config.toml
num_hidden_layers = 15
hidden_size = 192
num_attention_heads = 3
num_key_value_heads = 3
head_dim = 64
intermediate_size = 768
vocab_size = 512
hidden_act = "gelu"
norm = "layernorm"
norm_place = "pre"
norm_eps = 1e-05
positions = "learned"
qk_norm = false
attn_scale = 0.125
bias = "none"
tie_word_embeddings = true
parallel_block = false
init = "normal"
init_std_qkv = 0.0361
init_std_o = 0.00659
init_std_up = 0.0361
init_std_down = 0.00659
optimizer = "soap_variant"
learning_rate = 0.0069
beta1 = 0.95
beta2 = 0.98
weight_decay = 0.043
lr_head = 0.0142
max_grad_norm = 0.5
warmup_steps = 200
schedule = "wsd"
decay_fraction = 0.563
decay_shape = "linear"
final_lr_fraction = 0.0
batch_tokens = 131072
max_seq_len = 1024
doc_mask = false
train_tokens = 500900000
max_steps = 3822
dataset = "wikipedia_en"
Each number is 200 + 20 x the weight over its row's rms, rounded and kept within 0 to 999. Layers, rows and columns count from 0. The size before them is the row's rms in percent of the matrix's.

# layer 4 MLP up, 768x192, rms 0.263, rows 504-540, columns 0-95
094,187,218,234,176,227,226,212,182,233,176,191,226,180,215,201,216,167,232,180,179,222,194,241,175,168,199,216,188,197,198,211,230,253,188,203,185,203,178,204,183,194,169,201,170,192,175,218,206,175,219,183,165,215,181,203,195,202,194,194,200,203,198,236,226,193,170,215,221,180,220,202,180,173,184,198,183,179,194,221,193,194,178,187,183,186,206,207,207,206,220,176,235,226,231,199,202
102,210,200,208,187,168,195,179,200,216,183,190,168,191,198,180,161,217,202,196,187,197,203,168,186,181,176,222,216,199,213,208,244,227,208,196,209,201,181,209,163,227,195,206,200,201,200,215,227,191,213,206,190,195,211,153,207,183,207,193,180,241,180,190,198,156,172,212,207,194,171,197,211,223,228,190,198,229,229,208,216,188,198,184,193,162,197,189,203,183,186,194,213,223,203,169,226
099,223,204,200,189,203,213,188,221,216,191,191,191,174,215,212,227,190,194,190,210,203,206,218,176,198,192,203,215,157,223,220,201,182,235,201,228,179,188,225,178,212,214,226,208,201,222,193,237,237,193,208,201,167,216,217,169,173,205,221,177,190,195,221,217,177,142,226,200,213,197,187,191,202,177,217,211,193,216,170,211,169,222,183,198,216,195,159,184,220,223,223,177,200,204,201,201
100,197,189,185,189,187,202,194,231,199,235,228,190,226,164,157,214,170,219,210,178,188,251,191,219,202,184,170,167,210,188,170,219,202,154,186,203,171,209,214,211,208,209,208,186,191,177,190,201,177,188,174,242,209,209,187,234,211,209,213,216,207,200,209,226,192,206,153,199,181,204,209,203,241,212,184,200,194,185,188,213,184,183,240,212,197,237,185,238,197,216,190,167,210,180,183,217
104,229,203,234,181,219,189,143,207,203,191,191,200,182,176,241,210,212,199,203,214,180,231,191,190,181,191,194,195,197,210,228,239,156,217,191,222,211,215,203,182,217,208,193,220,202,189,175,210,169,192,221,192,174,173,199,201,199,184,191,243,194,238,182,209,209,202,188,216,228,222,169,212,220,192,179,173,185,194,215,188,217,203,225,198,204,196,221,152,194,222,172,224,221,198,172,177
095,177,213,199,176,201,207,190,205,187,200,206,184,202,250,210,207,194,231,214,181,208,207,176,227,216,168,188,217,218,197,190,210,191,207,195,203,198,174,216,236,219,174,199,181,194,163,150,223,195,210,234,191,184,230,201,181,188,209,222,195,216,200,195,198,205,211,164,197,190,215,200,200,195,227,238,188,153,198,226,218,194,193,204,181,190,158,221,181,205,227,210,187,243,233,177,203
093,237,207,212,236,228,190,197,196,167,168,172,209,172,227,196,203,196,180,233,188,222,233,217,178,244,176,226,219,185,173,191,210,167,175,203,168,198,210,182,187,207,216,196,171,196,179,183,238,166,187,191,214,199,189,220,205,192,213,222,183,185,180,199,183,217,186,209,205,231,180,197,213,204,209,205,218,227,180,231,218,199,221,209,190,187,235,182,203,190,195,255,157,165,183,254,193
115,189,195,208,188,185,189,190,193,245,217,206,204,179,216,227,172,219,209,233,196,222,226,221,230,214,142,152,189,202,205,220,211,200,194,211,199,235,222,202,213,180,223,160,202,177,207,237,210,183,191,211,215,207,200,183,205,206,193,193,233,156,182,156,203,212,210,160,171,181,238,214,210,183,215,193,211,219,210,206,210,215,189,188,170,194,186,216,191,204,218,204,193,182,152,212,207
098,165,185,227,169,206,198,166,233,201,213,195,196,190,203,176,178,207,199,189,221,184,182,217,192,217,180,218,211,196,177,162,184,195,200,194,205,199,200,179,233,254,175,198,198,200,165,168,189,215,209,175,207,189,201,209,196,210,215,157,181,186,215,164,182,208,217,169,197,206,167,218,192,202,208,248,225,196,219,185,173,174,208,220,245,170,208,155,191,209,210,199,201,182,217,215,200
093,159,175,195,191,152,199,201,195,201,221,188,177,194,186,202,206,206,179,196,183,212,219,193,205,180,193,185,228,208,230,169,198,233,189,167,195,208,174,202,208,208,193,227,220,221,186,187,206,221,211,170,202,203,225,166,193,213,167,184,160,222,202,219,195,182,187,218,242,218,227,230,197,219,213,240,211,195,181,245,199,201,175,208,246,195,171,189,190,224,206,167,224,182,183,205,175
105,195,196,187,198,220,187,218,238,218,186,199,229,221,156,194,182,222,207,215,153,179,203,184,160,183,190,205,191,230,205,195,192,195,187,181,156,154,180,204,192,197,206,229,243,214,179,164,184,210,195,208,251,177,180,187,192,208,161,202,197,191,174,201,216,162,203,195,196,207,207,196,235,202,216,175,201,205,169,191,239,172,193,231,199,207,170,216,214,212,171,214,187,192,177,207,213
107,203,234,185,199,203,191,203,222,188,181,192,190,218,199,238,215,181,214,224,191,203,239,181,193,205,209,205,144,183,198,200,177,174,166,207,169,213,215,209,210,192,231,214,226,182,221,208,145,201,201,203,177,217,193,196,227,213,179,184,205,215,171,210,209,194,197,175,196,186,223,172,152,203,210,215,143,197,214,215,208,204,219,208,179,208,233,216,160,196,180,208,185,217,214,219,242
100,179,226,209,176,209,189,184,190,240,195,210,217,173,170,227,182,205,227,191,194,191,186,225,210,238,217,219,228,156,189,220,207,237,203,200,206,235,188,212,219,166,184,192,181,196,203,217,202,194,165,208,202,202,172,196,174,194,212,210,183,234,220,197,145,167,225,181,191,178,187,207,192,227,160,173,186,213,209,184,161,194,181,185,214,224,203,209,208,231,197,191,193,202,231,213,203
101,198,212,224,190,203,194,196,205,227,217,243,169,228,197,219,226,228,196,222,220,206,256,189,223,180,204,182,196,184,201,186,204,186,160,202,180,198,202,203,206,201,184,191,180,227,202,200,190,215,193,196,211,198,211,200,221,197,177,165,273,186,225,194,196,216,161,201,209,205,192,203,228,220,182,188,201,200,230,187,172,169,169,182,232,195,201,215,225,195,197,184,209,178,219,197,229
089,195,196,210,219,201,190,213,160,202,189,234,180,208,235,219,196,226,209,224,200,210,209,202,216,198,215,173,230,202,172,209,195,226,214,202,201,228,227,193,236,229,182,184,213,200,207,218,208,191,194,249,171,179,183,176,186,145,215,230,200,235,198,193,207,202,162,193,237,209,170,195,228,181,180,215,184,200,190,181,183,208,213,231,202,177,192,213,230,182,212,209,189,206,206,186,210
099,181,201,247,238,174,218,178,194,258,191,183,212,219,193,183,206,219,211,191,221,235,212,166,205,252,180,196,211,191,205,196,213,221,181,187,260,169,200,178,232,228,204,225,212,199,224,155,209,202,194,209,180,201,219,208,173,179,196,188,194,241,202,193,211,213,211,205,156,205,163,182,216,197,202,225,190,178,181,190,196,181,225,202,209,198,190,214,211,204,236,175,240,180,190,204,188
109,193,221,216,194,203,176,165,188,216,210,204,186,212,156,178,181,203,171,221,181,240,223,223,184,173,212,250,185,208,184,207,211,212,198,165,175,174,207,188,193,199,166,196,219,168,239,223,209,186,175,207,188,244,205,227,196,193,190,198,188,184,222,211,195,207,224,216,201,182,194,206,173,197,197,193,202,192,212,256,201,241,224,199,174,228,181,220,213,194,207,221,167,205,197,205,212
108,219,187,193,221,189,202,195,200,202,197,174,194,187,216,209,234,203,230,220,198,202,189,202,218,203,221,179,241,181,202,196,227,189,208,190,211,198,164,159,190,208,189,226,229,218,236,207,192,206,199,190,202,168,208,157,198,204,213,180,214,214,218,214,207,182,210,196,203,210,208,205,196,166,145,147,244,236,210,211,225,208,174,144,196,215,177,197,232,217,233,187,203,178,216,214,222
109,187,181,211,244,219,221,180,164,216,243,221,195,201,235,213,209,190,208,208,198,236,148,179,207,209,200,206,222,175,199,196,219,198,216,196,200,203,158,208,207,208,206,192,174,204,211,210,221,239,211,178,201,197,243,211,185,183,193,207,204,230,222,225,219,220,190,212,199,178,213,174,190,213,189,212,226,215,199,207,205,219,210,207,174,213,165,215,204,179,229,225,159,206,215,211,194
099,214,209,178,197,204,202,212,210,172,206,182,204,189,215,241,221,176,188,188,212,239,190,183,220,166,198,153,209,219,203,208,182,204,184,210,213,183,170,163,186,208,202,209,187,199,221,205,202,196,180,190,178,196,199,240,240,201,188,181,214,213,188,206,229,220,189,201,208,200,209,202,226,198,218,197,217,171,193,220,198,207,214,186,160,234,234,186,243,225,234,208,204,214,221,182,197
100,187,157,211,188,212,163,205,183,225,190,243,233,194,188,211,194,169,235,194,200,186,207,210,181,192,206,194,188,197,238,189,233,201,191,178,219,178,187,182,189,181,183,189,201,207,230,224,187,168,230,190,202,222,217,226,197,217,188,160,169,196,227,212,220,188,190,173,200,202,167,212,203,182,201,199,204,209,206,246,200,220,220,197,203,171,180,201,229,227,232,199,189,190,195,220,159
098,178,201,158,205,204,215,242,220,219,161,185,227,216,166,191,181,183,172,187,174,174,220,174,197,164,182,210,180,202,193,207,200,194,153,217,172,180,208,242,196,202,206,231,220,221,233,200,205,192,207,199,216,191,183,199,200,193,160,244,194,190,185,219,187,173,190,203,251,207,208,208,185,169,163,203,243,184,192,199,216,172,181,224,218,193,235,184,254,198,171,197,154,190,188,182,226
100,172,195,221,199,256,187,176,184,211,176,183,197,188,185,207,194,204,189,220,207,199,204,217,188,220,161,197,196,193,183,173,224,240,205,175,179,162,187,173,228,172,218,203,207,207,211,186,182,205,204,202,173,179,198,204,171,213,204,206,208,220,197,187,186,234,203,194,185,220,170,196,170,221,216,196,223,175,208,203,189,216,155,197,193,175,216,215,184,211,228,205,216,197,177,218,198
101,243,228,217,195,218,174,195,153,164,196,228,197,205,196,157,203,223,198,216,195,198,204,182,199,211,193,213,210,172,183,225,197,209,223,183,215,182,177,191,230,188,164,173,196,200,236,173,186,220,213,199,212,215,183,213,205,214,180,188,213,191,191,168,162,209,193,187,204,194,183,204,178,152,200,199,186,242,196,199,185,201,186,194,202,207,206,186,205,197,218,207,208,210,150,191,208
104,183,205,194,194,224,201,184,180,183,208,188,226,185,209,180,209,172,200,193,174,210,249,191,190,240,179,200,191,178,216,209,221,200,202,219,239,170,199,222,217,243,192,216,195,215,182,216,198,206,174,219,199,180,186,191,164,163,205,148,230,201,242,180,198,172,233,218,157,218,215,199,211,204,214,221,213,190,184,209,192,196,191,223,206,236,194,214,175,177,188,214,186,216,214,233,190
090,216,212,201,216,214,200,197,173,218,197,202,206,232,197,214,183,199,203,240,223,184,176,225,198,186,191,203,162,164,196,241,184,190,173,191,199,198,192,206,188,176,200,202,188,210,192,222,220,215,162,216,183,194,237,183,234,230,175,190,187,177,183,221,207,183,198,187,194,179,192,198,210,190,222,168,184,198,218,213,220,208,173,169,209,213,222,195,187,166,239,176,196,171,257,213,250
097,183,189,181,197,213,195,225,204,172,189,168,243,176,207,181,219,172,192,219,193,207,180,212,218,190,194,187,219,175,208,203,209,179,237,173,193,186,208,224,209,189,208,177,191,202,174,205,196,214,225,236,210,199,206,198,214,213,210,193,187,202,194,210,207,200,174,233,228,253,195,193,195,182,221,215,196,222,221,219,178,153,250,205,198,167,191,160,212,197,198,175,176,182,184,220,223
109,203,228,190,172,185,171,221,195,197,203,218,158,220,230,191,181,209,212,196,192,243,203,221,166,216,187,214,200,211,168,207,219,205,191,222,191,189,190,206,201,213,201,185,181,203,247,183,183,154,185,225,187,150,174,192,248,193,167,193,214,211,192,221,209,187,172,189,208,204,208,213,207,201,175,228,161,204,221,196,152,214,170,200,200,213,203,229,213,215,193,214,226,192,171,211,174
094,222,209,224,210,185,230,196,196,218,226,185,194,209,193,185,248,201,203,222,205,254,204,178,141,188,227,220,220,158,164,214,202,194,195,201,218,205,225,186,173,226,188,217,170,183,230,206,193,218,211,177,194,196,183,242,222,195,237,216,221,201,193,204,181,213,173,199,223,177,163,208,219,183,188,192,179,257,198,191,205,209,225,186,195,206,208,209,226,181,217,221,183,201,218,164,190
100,178,194,240,225,221,234,198,234,205,205,197,198,182,192,210,194,197,169,210,163,183,216,190,198,211,204,200,169,171,224,168,188,217,221,205,210,195,183,240,222,242,203,228,173,164,192,175,219,204,178,216,221,190,212,226,195,217,187,192,174,218,229,170,183,174,215,197,221,181,197,191,226,237,186,212,219,232,206,177,190,190,176,217,216,181,213,210,180,182,220,207,229,197,188,198,179
089,172,179,217,188,198,171,186,237,178,173,167,225,203,212,227,199,218,214,213,194,178,189,179,208,202,203,167,218,210,223,159,170,198,193,214,215,195,224,231,187,194,199,219,178,209,207,204,217,192,167,197,181,175,227,226,235,219,219,193,207,183,194,210,178,225,209,176,214,211,198,212,175,224,212,207,131,182,191,220,205,183,190,193,211,178,203,207,184,199,200,223,201,202,225,226,223
094,226,191,257,179,189,195,189,185,207,184,220,189,197,256,186,235,198,177,221,219,225,204,233,211,212,188,189,225,180,182,196,184,232,231,195,177,236,176,195,204,205,232,184,201,208,227,217,195,187,209,223,174,166,205,231,178,175,203,205,209,193,216,207,206,240,189,213,206,179,185,196,161,201,224,184,215,229,210,181,214,238,195,204,165,222,217,221,205,190,214,207,177,189,205,190,202
098,221,176,176,172,229,204,189,229,231,177,197,216,229,204,200,211,203,234,216,218,183,195,201,203,208,191,190,219,197,205,214,190,220,183,217,205,169,194,233,196,205,180,172,221,166,182,190,224,202,211,174,175,187,189,210,168,232,218,184,262,203,216,165,218,215,225,183,180,166,212,170,215,217,206,185,204,200,217,211,211,189,212,191,215,214,206,194,184,203,168,194,207,213,213,181,214
095,207,199,205,198,223,209,206,188,188,201,248,229,217,214,201,209,190,197,219,219,198,186,176,218,191,199,220,214,175,213,166,225,172,199,211,223,170,216,201,207,212,198,206,186,212,193,211,241,219,170,193,219,227,206,208,218,210,215,165,178,220,228,209,241,190,170,191,214,199,211,192,213,161,184,166,172,183,206,160,197,196,232,185,195,182,183,197,200,213,202,216,217,194,216,227,205
114,251,200,208,215,199,156,199,177,186,196,185,174,191,212,216,206,235,183,185,203,204,182,220,186,212,194,194,215,206,197,179,164,214,200,218,192,193,197,205,193,182,198,186,213,185,180,229,202,192,189,203,186,181,204,166,214,209,189,201,231,246,193,187,247,194,181,189,189,201,199,163,212,234,206,178,181,193,224,245,182,207,178,208,225,210,170,193,219,169,190,200,171,199,184,204,217
090,185,182,203,202,169,220,236,176,200,174,197,204,182,206,227,175,204,197,164,184,201,195,206,195,202,234,199,207,213,217,228,167,244,148,214,210,201,204,191,203,202,198,214,202,210,219,208,214,160,202,212,244,237,190,199,175,153,167,204,208,150,200,223,232,171,183,181,209,198,190,190,213,191,196,187,187,177,218,228,209,200,207,225,186,214,184,220,209,209,169,196,218,194,207,211,194
097,252,254,203,192,199,216,196,189,185,189,178,196,214,178,228,232,202,231,209,248,177,212,188,190,197,205,205,246,182,225,226,134,176,207,196,206,194,202,184,224,228,180,224,231,224,190,186,203,188,176,188,168,207,205,208,203,220,217,193,180,198,209,214,190,193,202,196,191,198,198,208,198,230,177,221,165,200,187,196,179,164,187,216,198,216,205,242,200,172,226,178,201,196,197,173,223
# layer 4 MLP down (transposed), 768x192, rms 0.232, rows 504-539, columns 0-95
125,208,174,221,193,236,212,198,196,177,202,200,173,188,203,183,188,213,231,204,203,235,179,172,202,180,184,215,203,201,189,166,198,211,216,219,198,198,190,213,207,230,185,180,208,189,169,208,189,196,202,182,185,210,201,193,181,204,200,188,219,187,198,197,203,165,204,213,211,244,185,192,203,230,216,230,222,198,204,203,220,149,211,230,224,191,175,182,209,178,207,223,224,225,192,174,196
104,172,168,237,186,217,202,188,194,194,178,199,204,176,199,192,202,196,173,182,212,217,204,203,187,167,159,217,176,148,234,197,181,161,195,198,193,221,205,216,208,201,191,175,220,154,192,209,245,171,188,177,173,238,212,235,218,220,186,223,201,212,215,216,169,223,182,193,193,176,199,201,205,248,218,191,238,242,190,174,202,195,167,198,208,200,210,174,216,206,154,219,221,215,168,169,215
097,223,191,225,214,191,172,244,205,201,164,210,205,211,220,184,202,214,210,242,225,200,208,200,179,187,206,195,210,196,206,162,202,213,227,189,187,239,196,212,166,180,225,203,207,216,157,215,245,159,179,228,206,183,179,207,222,176,249,192,205,219,185,146,204,190,199,193,213,227,207,168,214,207,205,178,198,182,214,183,213,186,167,193,216,215,205,193,181,206,197,221,200,200,254,193,203
087,206,164,200,159,181,205,201,202,193,210,155,197,180,204,218,198,202,177,178,209,172,201,210,175,208,192,207,221,175,208,215,176,258,204,222,186,213,193,178,210,206,193,203,192,164,202,212,150,193,186,197,186,211,188,203,220,209,198,186,199,183,168,205,203,201,183,186,183,192,214,194,190,206,168,193,188,181,191,204,179,199,207,192,180,211,187,189,184,205,181,205,207,169,183,206,165
095,185,226,144,197,212,215,223,185,196,209,221,214,241,203,177,211,185,217,200,168,172,232,194,220,218,202,204,205,184,228,216,215,184,176,207,191,183,169,216,221,190,226,214,190,194,218,191,201,241,204,178,252,222,204,194,210,213,189,233,186,216,189,192,186,194,217,176,202,139,210,192,184,185,213,224,209,204,198,204,222,176,176,197,155,219,203,164,238,180,186,236,190,182,191,197,215
080,244,201,212,221,206,211,244,221,212,198,210,202,197,157,203,174,214,183,203,211,206,233,243,174,230,203,213,214,198,218,173,217,171,191,188,210,200,224,163,183,193,245,202,198,189,230,239,205,192,197,205,168,199,199,198,187,185,235,207,195,196,217,185,219,192,181,210,229,181,179,208,193,191,187,146,195,269,219,176,201,203,135,192,206,209,226,195,197,195,183,191,201,207,187,215,173
100,175,216,194,181,188,178,172,237,219,197,179,182,215,199,204,223,200,169,197,189,234,225,192,206,244,213,204,205,215,220,206,201,223,203,230,174,199,186,190,219,232,189,233,202,189,206,195,211,185,225,186,223,199,175,217,212,206,209,206,221,192,172,204,174,186,226,230,181,210,192,227,194,248,217,198,162,203,207,204,205,223,223,194,204,172,188,223,190,199,213,218,139,209,152,214,170
099,219,191,189,185,208,243,207,216,221,194,194,216,184,201,182,157,188,171,202,219,213,233,153,197,194,159,180,189,209,209,209,186,208,231,222,202,216,196,196,206,196,224,186,211,205,201,226,186,237,250,182,202,213,213,192,205,224,198,229,198,178,172,194,205,196,198,183,174,201,244,213,208,213,179,200,216,172,208,219,231,197,203,204,176,183,160,197,209,215,165,185,200,211,136,200,148
104,248,207,218,222,206,156,169,199,200,202,186,194,165,201,211,214,174,190,197,214,172,228,211,205,181,175,158,203,186,152,207,188,226,208,229,232,201,206,182,230,212,170,183,216,214,211,191,193,225,191,185,194,199,200,209,209,226,221,199,207,170,190,203,185,156,213,189,192,202,205,218,211,203,188,185,201,193,176,158,180,202,178,230,198,178,193,188,225,243,170,232,165,239,189,204,176
096,228,216,201,188,201,180,184,233,196,123,208,192,151,199,189,152,221,192,177,202,211,195,213,218,187,198,190,180,170,158,193,196,200,207,206,191,187,216,216,185,218,196,205,167,191,205,217,184,209,201,219,202,216,204,203,189,180,213,227,210,170,182,240,189,221,205,213,203,194,187,168,228,166,230,189,214,206,203,221,194,170,195,206,209,209,188,196,183,209,231,202,199,175,171,182,224
096,243,182,208,179,179,210,205,202,197,194,191,198,163,210,212,213,219,186,179,199,214,195,231,182,187,209,194,201,198,204,213,202,210,179,229,208,209,209,237,208,176,209,168,193,209,194,201,187,179,241,192,160,207,175,189,198,217,162,192,221,189,192,225,179,201,219,186,203,220,185,251,203,193,180,221,178,184,215,193,182,238,219,170,213,206,254,188,185,209,213,175,237,228,192,212,217
100,218,192,209,207,220,218,199,211,200,172,216,210,197,209,194,164,173,184,227,225,168,226,233,205,179,171,179,234,196,208,213,213,187,178,206,183,196,219,208,190,250,182,222,219,251,206,231,210,162,198,209,209,179,183,165,207,188,233,198,209,240,180,176,202,171,210,185,225,205,171,180,245,177,210,173,211,217,198,182,206,155,199,189,199,193,208,187,205,226,198,210,212,182,201,193,199
092,190,240,225,177,228,193,204,191,187,220,216,209,206,169,180,182,149,218,173,180,186,177,176,186,213,196,207,213,182,190,191,190,231,197,179,235,176,161,174,201,183,204,204,209,211,230,168,173,204,213,218,233,189,186,182,227,206,233,186,208,242,215,193,206,220,189,180,183,187,209,195,203,197,194,213,215,192,161,206,192,185,233,211,215,192,185,165,221,195,163,212,195,221,211,190,180
080,192,194,225,189,210,221,194,268,159,206,202,200,225,193,167,208,215,187,205,186,194,204,227,200,187,206,217,227,230,242,173,207,215,209,198,167,210,212,217,219,202,201,224,177,219,231,211,173,255,198,182,208,205,192,204,206,210,217,181,198,211,196,179,201,206,179,220,234,194,187,207,230,224,199,217,233,162,197,199,199,207,235,194,220,198,205,218,174,176,172,173,217,209,224,185,197
095,211,182,208,204,226,197,197,229,202,211,184,198,193,184,216,188,179,205,224,236,186,211,205,189,200,218,169,182,194,213,181,229,219,204,198,201,210,189,210,205,217,185,196,207,202,178,195,152,195,185,160,205,171,186,189,200,235,223,212,213,182,212,261,169,193,221,227,190,188,194,228,177,182,186,159,169,200,216,224,181,193,192,212,202,211,171,149,203,193,197,195,240,227,224,214,224
099,195,196,206,188,169,227,235,233,173,229,193,187,166,197,196,196,207,180,195,197,198,199,195,169,206,217,179,156,190,188,180,209,194,196,237,174,229,211,201,201,172,237,187,189,208,194,228,185,202,196,175,200,192,245,195,207,219,203,232,195,202,205,195,181,215,182,181,198,182,191,209,160,184,202,214,203,207,195,201,162,218,193,222,219,203,226,232,176,216,191,229,198,235,171,205,180
109,194,180,211,209,217,202,200,223,201,201,219,172,197,232,187,220,211,227,187,230,135,220,190,227,227,205,198,209,199,172,190,206,205,173,179,208,183,183,203,190,226,194,219,148,228,159,201,185,206,206,231,225,167,166,210,237,193,255,216,159,197,186,222,212,192,222,184,215,232,213,238,220,218,199,203,181,222,214,154,175,192,173,211,200,193,216,203,220,186,203,194,206,190,229,198,199
098,200,187,188,202,212,191,223,198,201,194,224,202,207,167,207,179,202,179,202,213,199,196,213,175,191,210,217,209,206,205,208,173,206,199,214,176,178,206,234,203,193,221,178,176,183,148,200,194,223,198,232,186,240,187,255,218,192,175,199,193,206,208,216,178,191,165,210,215,186,171,173,194,264,226,212,157,200,183,202,181,208,195,215,202,181,250,237,189,180,173,207,194,212,191,197,210
082,191,195,182,174,161,208,213,244,211,176,191,193,187,164,172,187,204,182,203,185,186,197,228,167,189,196,202,205,223,194,185,192,205,202,213,196,220,205,188,220,189,193,198,229,200,198,218,174,173,192,216,155,236,173,221,206,205,204,195,198,172,176,225,186,184,218,174,196,202,193,220,218,169,182,169,196,188,204,198,195,221,188,163,202,182,226,193,185,171,149,162,235,176,183,173,151
093,171,210,184,227,212,190,225,221,211,199,224,171,243,223,257,215,199,188,210,252,151,193,198,171,183,183,218,216,161,233,207,199,194,188,191,186,206,227,177,195,166,221,234,199,176,203,215,167,231,223,205,219,226,203,204,181,205,205,231,197,217,195,189,152,179,190,216,200,189,184,214,216,213,191,169,213,222,166,203,192,178,201,194,195,216,193,228,177,183,197,198,221,183,208,188,180
096,201,190,227,163,187,224,189,216,211,220,198,191,177,171,215,198,204,170,170,221,195,188,224,228,218,189,157,188,241,179,209,188,227,188,239,186,207,191,234,202,204,196,200,183,158,185,175,179,218,200,167,218,194,190,235,188,210,162,233,193,185,193,195,179,210,177,199,228,156,235,222,220,228,204,240,177,185,206,189,197,213,194,189,186,166,208,157,181,174,187,190,201,229,164,165,197
101,219,211,209,193,167,187,176,189,191,250,187,183,185,224,216,197,222,208,215,170,212,203,200,205,195,223,200,188,208,151,209,217,210,210,201,183,221,195,165,199,183,180,173,169,198,179,184,190,228,184,207,208,227,185,221,200,215,179,178,183,199,178,200,176,193,227,167,199,235,181,215,183,180,207,199,175,194,207,188,202,207,208,177,209,224,214,239,174,210,214,168,254,176,210,169,216
105,199,199,208,176,216,228,172,183,231,190,221,233,207,169,211,182,170,217,235,189,180,212,171,196,191,220,201,205,208,188,180,209,216,194,217,163,207,164,149,192,181,199,196,200,211,194,227,201,209,171,224,219,205,195,217,161,213,185,178,184,192,208,161,173,177,192,216,191,196,194,195,208,208,175,232,204,210,209,159,174,195,175,196,209,188,182,242,201,189,168,176,177,220,203,187,221
106,214,223,172,170,206,183,210,206,181,173,203,203,199,222,254,224,214,176,200,231,184,203,163,204,219,173,199,207,183,168,180,206,224,229,196,207,201,208,216,191,207,172,176,205,208,189,197,165,201,203,189,243,181,239,206,201,246,210,195,207,173,186,189,212,237,219,213,230,188,189,218,196,236,208,177,179,219,196,189,199,212,208,203,189,176,188,242,177,192,204,203,199,179,195,201,215
096,216,209,196,192,186,177,163,185,230,173,177,200,213,167,226,173,209,262,226,188,211,177,217,195,176,167,164,175,205,189,196,160,173,200,201,218,177,158,199,194,194,210,184,212,191,243,196,163,185,191,188,207,185,191,203,234,173,190,205,214,241,188,191,215,184,210,219,216,178,202,224,203,185,175,188,241,218,229,208,218,214,232,201,200,186,184,196,203,182,183,178,202,196,213,139,212
100,213,173,166,210,200,197,218,199,196,194,193,183,208,169,204,213,207,212,238,196,188,189,237,188,222,225,174,162,209,215,220,207,202,172,229,168,189,202,260,204,196,166,208,230,212,212,162,180,207,215,140,211,215,196,191,234,186,197,225,185,224,200,199,213,195,192,196,225,216,245,254,224,202,199,199,216,204,186,189,196,201,193,198,179,202,218,194,237,180,207,235,224,212,218,216,256
091,199,197,227,221,172,202,195,188,229,227,217,199,196,177,190,204,193,240,176,187,237,236,216,209,218,202,226,190,222,159,227,232,205,213,204,199,237,225,206,220,187,210,191,228,185,231,199,197,218,200,175,206,180,211,163,199,182,215,170,207,211,198,175,236,209,200,176,199,194,228,219,198,198,181,198,187,232,222,160,197,235,218,196,197,211,247,230,203,192,227,188,171,211,187,165,205
110,195,189,203,171,218,234,206,233,204,196,186,191,196,196,220,205,211,209,189,232,195,187,213,179,225,212,247,187,230,204,175,209,207,175,221,199,228,187,215,218,205,198,226,224,194,207,220,170,186,196,210,160,227,191,201,201,192,212,177,177,198,205,213,208,172,196,215,186,210,212,215,183,237,213,215,196,204,179,179,204,207,185,196,216,172,232,218,195,226,231,233,162,200,185,214,169
097,195,215,202,166,173,215,211,176,193,205,221,197,218,205,214,188,176,211,168,200,157,186,207,218,205,174,224,185,209,207,185,174,220,207,207,171,178,159,190,168,177,197,197,180,214,212,182,241,217,227,176,203,204,189,198,175,228,181,183,180,176,193,184,197,194,228,195,176,200,183,204,185,199,201,182,226,166,193,208,187,193,176,221,176,199,181,175,175,234,197,180,229,164,202,216,194
101,212,192,215,175,210,179,211,179,222,237,183,210,205,186,237,209,199,178,170,209,204,204,215,190,172,193,238,193,250,193,211,197,203,229,213,230,185,183,158,192,183,201,196,191,173,198,224,196,273,215,187,211,220,167,191,244,176,188,182,215,207,209,191,208,210,208,229,204,190,224,233,187,208,187,221,220,186,175,199,215,228,230,224,225,193,211,204,218,200,210,203,181,181,175,194,193
090,193,163,191,214,216,199,196,197,241,191,202,194,207,239,197,214,233,191,185,210,226,221,190,201,198,178,235,189,235,201,227,207,196,217,188,196,195,206,163,234,204,162,173,197,217,216,202,186,200,212,154,208,231,191,182,209,219,188,190,206,190,205,234,170,183,215,218,173,166,197,202,220,167,186,173,199,182,173,235,220,221,196,194,161,239,219,204,212,201,212,211,177,189,212,196,201
088,191,199,184,212,186,182,187,242,178,224,206,189,196,210,151,198,234,206,173,187,197,214,209,218,174,202,185,182,218,216,201,194,164,187,202,201,165,223,222,190,185,220,210,221,210,172,204,187,212,194,154,210,216,185,184,209,210,208,203,165,197,184,216,207,204,215,188,205,211,201,224,239,180,204,206,223,197,217,155,193,206,213,172,194,223,218,187,186,199,197,200,201,177,212,190,189
095,208,205,217,193,197,199,200,195,157,206,243,161,194,167,210,191,204,169,176,168,213,216,216,219,193,199,213,231,205,209,188,224,193,216,200,190,237,212,220,214,220,172,188,220,213,176,209,187,206,220,221,200,194,197,223,227,182,208,197,168,198,181,218,216,220,225,183,211,195,173,229,178,193,221,217,221,200,177,205,170,202,216,208,185,200,205,172,192,203,240,219,210,200,210,213,198
110,210,224,198,195,201,167,173,211,217,202,212,187,191,173,193,197,222,192,224,191,225,212,203,196,175,204,162,204,198,178,217,183,214,215,198,170,173,188,205,186,214,224,199,204,201,190,178,174,155,232,195,199,174,207,179,206,193,199,204,239,209,192,218,178,231,232,217,212,230,182,197,198,208,200,185,248,196,203,191,229,200,240,208,216,192,225,206,197,208,189,179,207,187,162,198,203
126,232,204,204,177,212,208,215,212,200,167,156,240,182,209,195,193,221,210,196,210,174,173,200,187,195,190,204,188,211,227,193,168,206,210,182,216,237,174,192,180,189,188,208,236,184,178,189,185,223,230,176,190,225,209,189,204,215,219,189,209,198,162,192,157,212,214,157,209,182,198,173,202,227,186,234,188,182,224,235,219,209,207,228,190,210,184,240,233,178,236,153,172,172,203,189,189
100,188,212,230,206,172,225,172,161,223,170,209,224,205,189,191,187,204,230,220,237,188,172,207,225,177,174,221,170,161,174,189,208,206,237,244,212,225,189,185,209,200,202,211,194,207,193,217,200,174,212,194,169,176,220,203,201,220,180,213,145,222,207,179,220,215,206,190,200,181,203,178,205,185,218,212,217,212,204,179,199,200,186,169,203,191,209,161,198,239,197,232,188,210,181,198,215